{
  "num_key_value_heads": 8,
  "head_dim": 32,
  "intermediate_size": 320,
  "vocab_size": 8192,
  "norm_place": "pre",
  "rope_fraction": 1.0,
  "qk_norm": false,
  "tie_word_embeddings": false,
  "init_std_qkv": 0.0365,
  "lr_head": 0.00744,
  "max_grad_norm": 2.0,
  "warmup_steps": 293,
  "batch_tokens": 16384,
  "doc_mask": true
}
Each number is 128 + 24 x the weight over its row's rms, rounded and kept within 0 to 255. Layers, rows and columns count from 0. The size above them is the row's rms in percent of the matrix's.

# layer 2 attention value, 256x128, rms 0.065, rows 81-91, columns 64-127
size [ 90  80  81 122  84  83  57  93  97 123  79]
[[100 138  92 133 159 105  94  79 123 119 106  76 142 123 139 155  89 111  94 111 148 112 140 175 126 165 141 110 134 187 140 109  71  89 104 139 114 135 110 149  94 146 105 115 129 139 141 140 125 135 124 184 128 137 127  81 118  94 130 122 155 112 179 153]
 [139 139  78 135 158 137 109 128 112 143 133 112 144 151  89 134 117 134  85 164 147 126 140 144 127 172 143 113 157 170 157 174 122 127 132 111 131  97 110 104  78 129 103 127 181 139 132  77 102 121 109 164  98 153  93 112 115  99  72 129 138 102 153 122]
 [112 114 158 123 123  98 123 142 133 155 138 154 113 145 107  84 178 131 142 150 121 110 135 125 154  96 125 172 118 118 137 104 158 107 130 154 165 132 171  93 193 107 142 150  99 120 124 162 106 131 142 127 152 174 113 109 135 188 134 148 120 124 112  99]
 [124 128 155 139 107 122 118 158 164 106 117 142  85 112 152 160 179 112 111 140 124 131 174 140 136  51 121 151 128 108 166  97  77 127 155 110 116 128  80 100 116 160 119 126 103 112 113 133 128 104 126 111 140 131 145 142 113 136 162 119  70 118 137  77]
 [ 95 123 172 142 157 106 140 142 173 109 120 100 109 132  92 116 152 133 141  91 100 125 127 117 134  98 100 128 128 109  94 106 117 160 125 119  61 133 122 141 156 167  82 106 119  85 155 123 101 103 138  49 143 119 123 110 125 129 139 124 151 143 120  83]
 [163 157 114 136 145 167 133 138 124 151 152 119 117 149  84 116 100 118 118 166 137 122 124  93 126 125 110  95 137 130 116 156 186 178 188 110  70 133  89 138  90 108 130 138 152 115  82 100 131 113 106  83 106 122 108 124 128 100  94 148 154 129 120 139]
 [155 153 103 146 103 158 121 109 101  96 114  92 113 112 157 171  81 119 135 160 138 110 136 146 110 119 139 100 134 146 117 158  97 146 143 116 118 132  60 131  62 146 139 139 152 114 112 121 124 134 117 125 132 130 128  81  91 105 152 103 112  95 156 124]
 [ 98  96 141 124  96  92 137 128 146  92 122 180  87 154  92 125 152 148 157 146 105 113 146 131 135  57 104 118 123  82 123 102 124 143 139 136 109 113 103 171 184 164 123 127 101 106 147 124 116 107 130  86 148 137 127 127 116 163 173 139 113 139 105  80]
 [121 136 117 106  78 126 151  97 116 108 114 123 168 115 186 162  96 122 127 130 123 156 108 120  84 152 119 142 127 130 125 138 120 104 111  84 173 117 165 123 111 133 169 129 120 160 145 155 140 123 117 182 116 155 151 136 142 119 159 150  93 117 174 189]
 [129 107 123 135  78 123 121 108 131 100 103 134  79  98 184 150 134 128 125 101 123 157 136 145 130 121 144 124 135 138 138  87  73  75 142 111 161 153 162  81 108 130 165 160 130 101 143 157 141 104 129 167 124 150 167  93 128 128 187 121  97 115 163 136]
 [141 142 114 122  81 128 178  92  86 130 146 122 142 135 132 126  57 140 131 160 124 130  75  82 127 134  94 107 127 125 120 132 164 149 149 124  98 112 134 133 128 117 206 152 140 146 114 172 134 122 122 149 116 144 142 142 145 134 115 146 131  97 133 155]]
# layer 2 attention output (transposed), 256x128, rms 0.0663, rows 81-90, columns 64-127
size [ 87  86  87 112  75  81  60  91  86 114]
[[143 104 101 108 133  91 161 176 137 169 132 162  82 144 104 135 166  87 136 118 203 127 156 114 104 105 112 139 126 128 119 118 148 111 143 127 122 126 168 135 145 131 138 126 113 153 150 170 125 137 138 142  54 105 109 110 102 143 118 147 151  99  93  89]
 [143 162 147 110 145  88 160 168 145 140 106 146 111 137 104 114 112 107 116 159 176 174 150 115 114 137 110 103 181 127 138 133 151 110 139 140 104 117 159 121 133 124 130 122 152 109 139 155  95 124 101 143  79 100 139  85  81 154 125 156 142  96  95  87]
 [125 107 136 125  77 175  96  89 112 118 151 105 156 104 157 136 125 124 119 103  82 122 116 132 152 112 132 122 122 136 139 130  95 116  99 155 163 116  69 121 125 139 148 157 127 110 108  90 114 126 138 156 179 166 134 120 153 108 113 132  92 178 175 164]
 [132 118  88 148 157 160  86  95 115 141 107 142 118 138  97 123 117 172 120 155 127  89 139 166 127 116 125 139 119  86 142 116 139 133 122 125 105 176 124 107 145 117  98 109 120 112  89  94 123 159 121 130 132 114  91 135 132  96 102 106 110 127 145 134]
 [130 115 102 130 119 116  96 157 153 132 104 153 130 109 142 131 119 177 137 129 111 105  92 138 115  83 152 123  81 138 127 134 128 173 103 127 109 157 144 108  89  86 104 120 144 104  72  82 145 155 168 107 127 150 156 119 148 128 108 134 111 127 168 154]
 [135 158 160 147 139 119 145 171 148 112 114 157 132 148 123 102  92 136 159 129 130 163 117 130 128 138 133 120 137 132 137 134 140 132 150 122  99 128 170 131 137 124 130 133 135 112 149 166 122 124 114 104 120 107 179 100 120 155 148 118 150  90  77  86]
 [138 110 114 128 160 109 127 156 145 115 128 169 111 156 107 115 122 139 132 132 165 145 164 127 124 115 102 152 148  94 147 119 153 122 162 134  92 147 185 108 146 123 117  98 128 124 135 159 137 142  80 111 106  72  89 102  99 121 130 101 158  62  98 106]
 [117  95  80 110  86 148  93 108 121 114 122 140 128 124 140 134 129 130 104  97  73  94 148 125 167  98 129 123  86  85 172 111 102 164  85 111 123 147 115 126 121 105 115 142  96 132  74 103 140 144 105 139 163 146 124 111 133 107 115  96 126 131 168 149]
 [ 93 113 109 149 161 110 160 107 126 132 113  91 156 147  92 172 135 100 122 146 158 156 131 109 143 155 131 147 200 132 115  86 136 100 111 100 175 112 140 139 114 141 129 120 115 154 144 115 122 111  88 152  93 111 107 147 107 118 154 113 159 127 127 121]
 [150 117 131 132 162 118  97 110 122 127 109 132 161 133  91 139 119 142 127 159 180 127 138 136 125 149 132 119 183 135 160 108 154  93 165 144 135 150 130 122 115 115 107 108 161 136 149  91 127 107 116 146 110 122  76 173 109 145 156 120 106 151 123 127]]